config.toml
num_hidden_layers = 19
hidden_size = 192
num_attention_heads = 6
num_key_value_heads = 1
head_dim = 32
intermediate_size = 768
vocab_size = 512
hidden_act = "swiglu"
norm = "rmsnorm"
norm_place = "pre"
norm_eps = 1e-05
positions = "rope"
rope_theta = 10000.0
rope_fraction = 1.0
qk_norm = true
attn_scale = 0.177
bias = "none"
tie_word_embeddings = false
parallel_block = false
init = "orth"
init_std_qkv = 0.035
init_std_o = 0.0
init_std_up = 0.035
init_std_down = 0.0
optimizer = "soap_variant"
learning_rate = 0.0067
lr_mult_up = 1.07
beta1 = 0.95
beta2 = 0.99
lr_head = 0.00903
warmup_steps = 120
schedule = "wsd"
decay_fraction = 1.0
decay_shape = "linear"
final_lr_fraction = 0.1
batch_tokens = 131072
max_seq_len = 1024
doc_mask = false
train_tokens = 651600000
max_steps = 4972
dataset = "wikipedia_en"
Each number is 128 + 24 x the weight over its row's rms, rounded and kept within 0 to 255. Layers, rows and columns count from 0. Numbers have three digits each. The size before them is the row's rms in percent of the matrix's.

# layer 10 MLP gate, 768x192, rms 0.167, rows 242-275, columns 0-63
104:141157135162128152101150116106119120097104092071129121131140121126125118082111123181123099130108123110160112139123140111143146096115093113082113160185138139147155139173110131157134132127106087
109:081157159114123121128120113102116111140144101141075110114168154131146060106125127119141135093091118111116102113123147169096143128114122107101146085145141118101146144098133120165076128152098110
106:110141157156141140145147113130162130153121147160132098132119194135131162158132104130117151138108076178135099103071149116144088133136145131122161110132174146118151170095154104105125134134112142
104:146120113109128129109127126140131154170131138100132118125146113120156126119130118166111114146175115135145138140104118144149185114150146148079119133152145150109109129088102138122133129159099138
111:150163136137087080155103116133149138129126103128142157124124097141106103112118133164113148102166105110164188142108153135161115132129128101114134109158141163075144144119128113116136096111100131
088:139138074085140107104134090128079158142111123119113123121129132147164129141176107140100101126138127155087155191170137090115135139147090175147125113093137127154111106129128125167186127140179105
096:116144146104109151129101113130154105132156115167153140131083151129161098134061108140096110121157131101143165189135136142134178148143139134163128133130101164167138100139104125135163126128162116
095:116083100139108096106111145127141132103101111145107136129130160135114088135152158152103093135117127125173118122140137118062098123148141133098110119160116148117150116120122124161131108105143149
106:153137139127157137111101157133139164109066136154113118143104114156115145112100134142123113148158103165071154130127133112075104082154118116156115104098127121137138109156127141096157135186127113
096:095109110100117148120129130120128141128143149162128140113111141137116107127097150139194133172192118123116095102109106119130122059124151152157131143083165108109147113091093133149128132149111120
098:148164163128123129163132114138119131108094142125174087126124071146104098146151134144116127085158136078136145147096096104118107118171114126125134133085152138152130157132164162104165104127159164
100:115104134104112100141148095155128135194132115120116110119128079091086179109109122131148101149107113098175138094145121119123131126138174115115134131146147158110096099192126123183087145092124117
101:163106115141110158102138176114084120129123128149138107097119107157129173105103077143079119131146107128143146113138116111163111121130144167100091140126159098099143123130102114102132129118133112
092:137110149140129168161113111142114095139087119116127112116150131168111139125146115145153172154162156108144147130129118132148112100128084100118132121121163190142135129104120119133120136129100139
089:169139118141130147146155139116079131161151188161136155057169146152141112108127122105136156119115112143119131136140145128109178107087121115161106118150150160158175133163146156115161082108143101
099:166144123111132131127170118129124104083090144091177129165171114125116088125167127138106172125132142104145153127138093141117133137125152134121148118120111116097123138156125108131144132143124081
102:116099103099083140074151134129112152117110133124124130118114089106155103136104095123172135115116117124154140128152081094123110101141121154137146119160140099143122151122130124159115148069114137
101:138143087136104109156096103159132103094136129154095137114130151101122099125127154130154105143177148124114085102137124150139096126084116130152134114191094129110084136090118129151152133123162116
114:102184151116074153132118080113124085143120140147094132146143135056124078135142106136094158125112147116146138144120127164119154110126130138114135091127141132125102127111131171148123097111145122
103:101119146118107155115163103145129137093119163095123146142134130138102120142130093083139158164127117129105086116129121118111146118109116139095119135101137135120113153111118128082121107095173135
095:171163141113149151112133086095154130110169120136155160139104083150120129138153120164093148122176101117139093143134117122142143152114094138099100133128127107123119084117114123175120128142151098
102:158121122157108161086137118105148125142115144151140101128093109173149113128170107161164124107126180101160171133176152132111120097147141149064117158124190129136115133158068125161125145148146145
096:125113088079136128148123089157120107092137117091126142134130119108133109110148170159147099118147134137132118145106134106114132116131155117125118109173106133162139093158164158133126136116135107
103:110165127132103131128138121087143131126155124114099161102120128186085119152100136124134135119113103133149183138110175115144165088137126117150166162156165132194124150096088108181134144125133090
092:124090141151135131115140106118041110115133130178148154130162143116194126105153147131075097148165093157123139152138131136128099154116135152143116105075084118102126121121104150145138148106108149
106:117121159081148137121113137136077077112120181131087106091150119127151158143154155109091161091089140091141163117148116106115175131143102149123106156091143153156125136084114102092124129178117103
093:157126115152117140152147140148132131147158137198163183128144086188106124175141108148161129150160176117118103093147119102092141137156132128119129100143186129087116134137086168150142148096145131
107:141169132102154093138168111152107142143119121133115157153145114118103122112174139144208070125121100117189134165117114124109109147125087142105113135131131119139135143125078122171116143139142161
105:114129119105135134130110121137086131130138155137114146074148110177135078130157128119129145154103103117159158137129150138129163175114155112116118155089105178156136127128084128113100146136112092
102:096183152155131131083098086130115124144137092077137138157114137114134149139143095135105109133112161098174131135100073150102136166127165121128145162129157128104120110132149168157140136162111152
090:108134125136093115126164148099152111166141120118153129114153164108129129155147101166102114084116177152116097121097148144129119139148147100123150129128131143184100121093096180130132154094153148
088:126158101137138130132138143120097108114180124153107105117119129103111121116164116116101135123184138111112119162115149119102111140151119130144088161102148123124182130137128114130147125121178149
098:110164166135112121130132092144136139105163155145129103139156105107112102126129151148151148142082121114107124144149155089090136131142156183141143153144111150148117134112111122111134105144142112
089:099147142150121120111132077140150139194184149127139133079124115149135125139120102116127132130093134134132140132109111152100143101145165130122143120150101082090116135138175127115150102115144106
# layer 10 MLP up, 768x192, rms 0.172, rows 242-274, columns 0-63
103:150124098124139109124123126127133106119121145129136124090095100184115139149126090128137068147128125136145132132112123131105126150093101102115175126158130145102113109106116120096115131096147173
104:123181117100149123123138122134149130146174147143106121140106114112121127127118156108099108120112182134110100104160122106144141119129143141139091121145145155100140137134113136158142106189129114
099:128095173096135118155130150140145121159111157137078140129156105148123093137145090184125128121153151107069143116136095154146141102110149114131170139111123127148148140145085135165131171150099183
103:126113130115134083136113104118160144106161103116088133139158111121116118130118114111122106143123084133158116166105116084129097155163096112157123100122107138129118098042131148111213045145096154
105:172152113158118152126098136161119160115120084133132077137135115140132126132099149137119153078121108155113139141141136123152180150137126130141147102143145150081112103160130128130133151125114146
102:106149141130124101152135146130129125058125105125134091127092173132150175136115176106083130146108112124147116154154142089105090124131092118099138106169142167130124127129172134123107123096122131
102:122140170143134125135112164119135141139149151101109116124134119135125165142132113160155149094105128131159146153122169134117126143109150176114152082090135123172156174127146136136111145133176146
092:164115081205128140138147190112124130080126120128102129107137185120137122125132148144121122108154093142147112128129123121106104157157092099123150155171115153164054101104151119152118155141141160
097:115152146111139143154131107141135136160175190122138095096166086134134137116166102130128096142163112125090175168092146110171102106108098116133140121136106149143129136123115120143183111132105154
094:163087156108136138100112158128153141133142139139155141121124181132129137092149138126152133164165101149123156121152126117115151118133106100142122124127194139127134138124136117101119093124143156
101:064161118125129103127131166132166137163124092130103117143127103125107178098097136126159183122121116128126096130143139152149127138123122162168105111138169155153096124145120146133140123123145133
106:134129142157141116146109110149147129125164122140141156119101125093149100144141166072125152111128129219146064155141096134172132126104172125114141120170124110191082132097113137141152127130113142
094:170121146141141099119148137096095152184136149139136117127129175177133101115134123098090110124124174133123111077170172104110130104118138086119087118109145104142138131155139147098125129133158162
093:107096069115118133088098134157142089169143135119138134087094107129101134158128172112098140116144145106107115150167109116125146119170099112163129110119150155106109113104099147101168174133125128
095:115132099125131155091176100129084190093103140092169084137142106099148131117145143139097126129139119094108133124066182144117144130158123112099129138154149108155124149147128125117104155153121095
097:158164144165118119167111146130138138161151114118127155116135123093085093118109173107114173126180086135148120095137101070120122131108100111138106132170142143134143091145124160083124140169129145
104:120085117118178160113125125093096166095100118150121117108183084162169139121125099115108144156096152141129131140164144140133145137144142128101132105131154149155169144114132156126125144133113104
101:103151137161131104117107123148155122082063159138108160131121156166129086097133131120140106117084137130124140156125091151099089155111105172135161103088079099126134100086121113127135149138124151
113:100139126144145131122147151117129105089111133132123140152131165131099111149156125146113158116106079138109113138157152143088105107124144146112172153101119155076132160122177130153121130112097158
099:124166156106133125091097169144089129141099126109121129126112112102141141147143088130121099148154119157124102099092142132122116127141162142155105151125141112127168128119081131092115094145145157
102:127154134114202143116081136109161100101167135114141120176126144153094159095145116143069104115135158114106074147161087098092081162103125142099103120116128098099088104110077128134140137119151133
098:127149124162132146139106117132100111131115116110132105117153106122131152124166115148129117125149146087138164154121132142133093109148116083088096126122142126127100127146119136117094122132173129
097:086186108156142131158156198115134136135118158085078103119151147141095112137189118113144146199070105118102147136110131145121174135136113116116131084148091141145161146174137130136144108138136146
098:139139065140123146155128155147132119158141105109110146096137134105131148083121085176115142146167172138112136131121140139081167140098127142118173103171138175094101116142116137075145105119115167
090:171085109120147106126124121123124110133082168153119127132132149168111136151137140150163131145163134078102169152109129117128138190158098142130148164101152078106146101127093099146159120130195132
102:082103156116092095080121153088155160122122119140145120104103146150116124121135171177101103090145129099138151147156110117074179099165155117147158119129110127115126121128109151140123087164132183
098:111085128144137149145139100117122123118139157133182112130101141097106151153113140130090136137100128134130067096128153111118111147150140125160141137114143169111116119121127168125117116166090144
097:142136120113153131182107134149131092115104122139182155108181134137114134127096150143105125111149142131128116109147156097114132127098126150215120162136139108140085115082136148131147094123185098
108:116121114116126156061137138158098132117141118095131110090183125134118095083124107101159125170111176098127138109102116125131122172116117128110134156122089119141153135149104061144095089153168153
101:074122082126122114130122072123121136156126116101156130149122124136158128130142152156101085104108136124168099088119135149128079178096140103167123154097132134117144144139111159149136110167111146
094:086143110126101107128130164100124142154113094118135142117157115140124106119161124157119143108101133120160164175163152130163132150136077088149131114115148145154165134138074102074111105123138132
096:137148124120134147161122140129116133136135172129140118137135126143151128094143106124174123119182157123127112138106131124141124142114087121127151097167071101175170140127154127111120130130169096
091:157134096111127139133128134152108128160154122149100155113106122084145109140109150111101125135159133162120142119083107183185129137131093110141096171088106109100122101142103153154106114091126146
# layer 10 MLP down (transposed), 768x192, rms 0.151, rows 242-274, columns 0-63
101:105105124119126110154145141142140114191120128139113135118096114125165125128161127091146117136132122123186114122125123159116132144119140101143124109132156141129098168155101120168120152151141116
106:134106180090109113155117112137116105155090134135118105097126116126117116102149098122122169121173152134130118172150110183116158169163121142127132145148133133165115168120088124189123114135108128
101:130150161171166150108130135099102122058112147100092129100175149122106119139105125110142136135127147125143132085145136128178107105175146129054153137128134126140120110106181161139145143161132124
105:107126085113103177140155154165115097122178158137096092151117116146145149130120146101106142131156153144140147157120137119132126153160110132143153114114059124144145126116139128167144090140096140
104:109103136120109104171120158098109135137130095152113112109150125116143119140176151131082124132124140154110155141127158113134109110122136117132141148108101127147092108167136150089189112116100107
101:115164130145148128120107128106131115116114117122107125117184169120140144094113145108183170106129113091131139109142142122131141127098099128103134129132118130097120154154140173132110145095152161
101:124132143126141105078140098118150134137123103109185157163127158147122105128132132089128121113131102102131156134100136098119105121135129147106119115103130141138157113129146086070126210127121119
095:118120126163144148161191116118123134097143117121104138154125094159151133106113136142169128129109128080118141139151147124130103112166132105106151117108121132174132146124076143126140156096114097
097:133162103140145107108143145124079093130141115152106168146126125131145132149198159144127164167110172143151160163145166155096110108136123185119131104130083129127134112083153145149116147129142125
092:073165123148084152132127077091132142123141126136138107151115155140180129122124117167152153151129109153146119096147084110150157091116153104159093143124124121096124163174148114157126155142066129
104:139118169127139170136083116175138136137180090104137145117152151100114156107088121131116110133147110166152131138147114158140104101111145121115128109113123132130124127115100110163130111162110125
107:130127128110130124134115160128147134101159105123116125128123184097107097098149116144141116101124117144153125110142176164091117145138148150129123124086147117167129148162146118163110116112097142
099:137139131160097157132110162160145122146165100125120142104111123118082110125169156155103119189089128174106141135141150094098145073138115136109115142125116123126153174120132169123093105134113099
093:120100119145152109115120117119112156115108137112137108102110138137142124123151152128066096100128109171139100126124148138119131111063136152150126142110151123139120090081093143116115142125133127
099:162123150126148112132074117132163156119127140163167127152109116100138088131138146137137126138089161150174138143157088151157098121079129134164095134159127158107161138117123107130115077144145128
100:160167158126143132150142119100201182113110163138156129108151132129119148095121120127113173117102120126108147142165101099090108140101155101122171120086126145140102133176154110097147106101098137
107:117087121107136110117106127126115115124065076145143130130149130100127134115091150123120144076147123126074116139138124115135135169139134153146173094143119092153131137114131174150091095142127104
106:132103145135122124131167114151160127086135065113122224143094115093156146162130135136119140145130116152133129104091140109160131142112123150130153142130118111103136096142159174132117134114092145
113:110148122130097152098152140106137111114130125128170067177117128137128115109127085097114074142129109140132138141128111107098125093117155158153122153117139108159113119136213115124142121146160127
101:146123160098140149142122131141129152120088145160072112177143131145157098177126181121134144116107140094142077118136180120121101140117095131125155106142154087154152137155142119122138121092116186
095:132131143145139127096154113113126087109146189110121121182123160189122137114111089096099107115152136121079122107115096099120127178096131145141092104122091129146107087163127084137105150083127154
096:068151172144119148113112114140103142077114159104142150123154165139137147157190121173154100119162154107079118118084115108112120137129112126115118151127160144134089111117133136118095159185141124
098:089161076115122127091173152153118162159113149106134125140132174141131140109155108090099139189092126143098106074114120153123167117116133112158139146181130138130123116147148099138122162131122138
099:089142143156125113143113136152101171135177108107134150116147131118128119115117155120119146094099152112114140142140116117087148076128113137171147141128145112128122159094161157152154154176116105
095:109135120138149143135133115127131080091129158142096166169139132112170117148123137111128138127146134196141172126145118133138091178096145146101159115140132097104085124118077128140135149162140147
109:069128116135105093133103107112102112122100124151088118113136158126137105083133122138124130123130130116131138103078137113121129089103117136164094142119118132119121092111110123086103133142132171
101:153129125130152169147132155103124158135110110136121151137111143172136132117118139142128071132138157125102102154145091117138133107088102108114156163138118095126131128122118124152168118163119145
101:143078118152097104186146142104166117122138104089148136119180140116159137119092129132117096112140094157083162133096157114083159087171117132131167099170123146104141142132112147110119123118111135
101:125121063063155172073126126154093116109074116153116118140164117119086111145159135154107088090124142132094116150132138133111154171119096117141144123119110132135123117167164117118077101148146134
097:142111109124115153104134105122116150141097123129123157111124107143153122120138113096111163120128102085145120120116171161131146162131134119164132130125181168167142134128103123134107141115155135
095:124162126088103166169112174095128159141144123121139107138124175115129147113119128130101101152095151135099122117094123167133084116112130119106139108139127106166125125135102156139125134104143148
098:130169129103132133129112132119111150103170186150142098145108138108169109096116107137156168144155062124144152141120126108185140172131103130148150122147094121175137089128099150143158100137129139
096:099116128125153151108086102138100152139123096105120087093127132128124152066151129094153165109148105155141122137134150160130135160116128073117089117075141083115128105115146155158135143081138142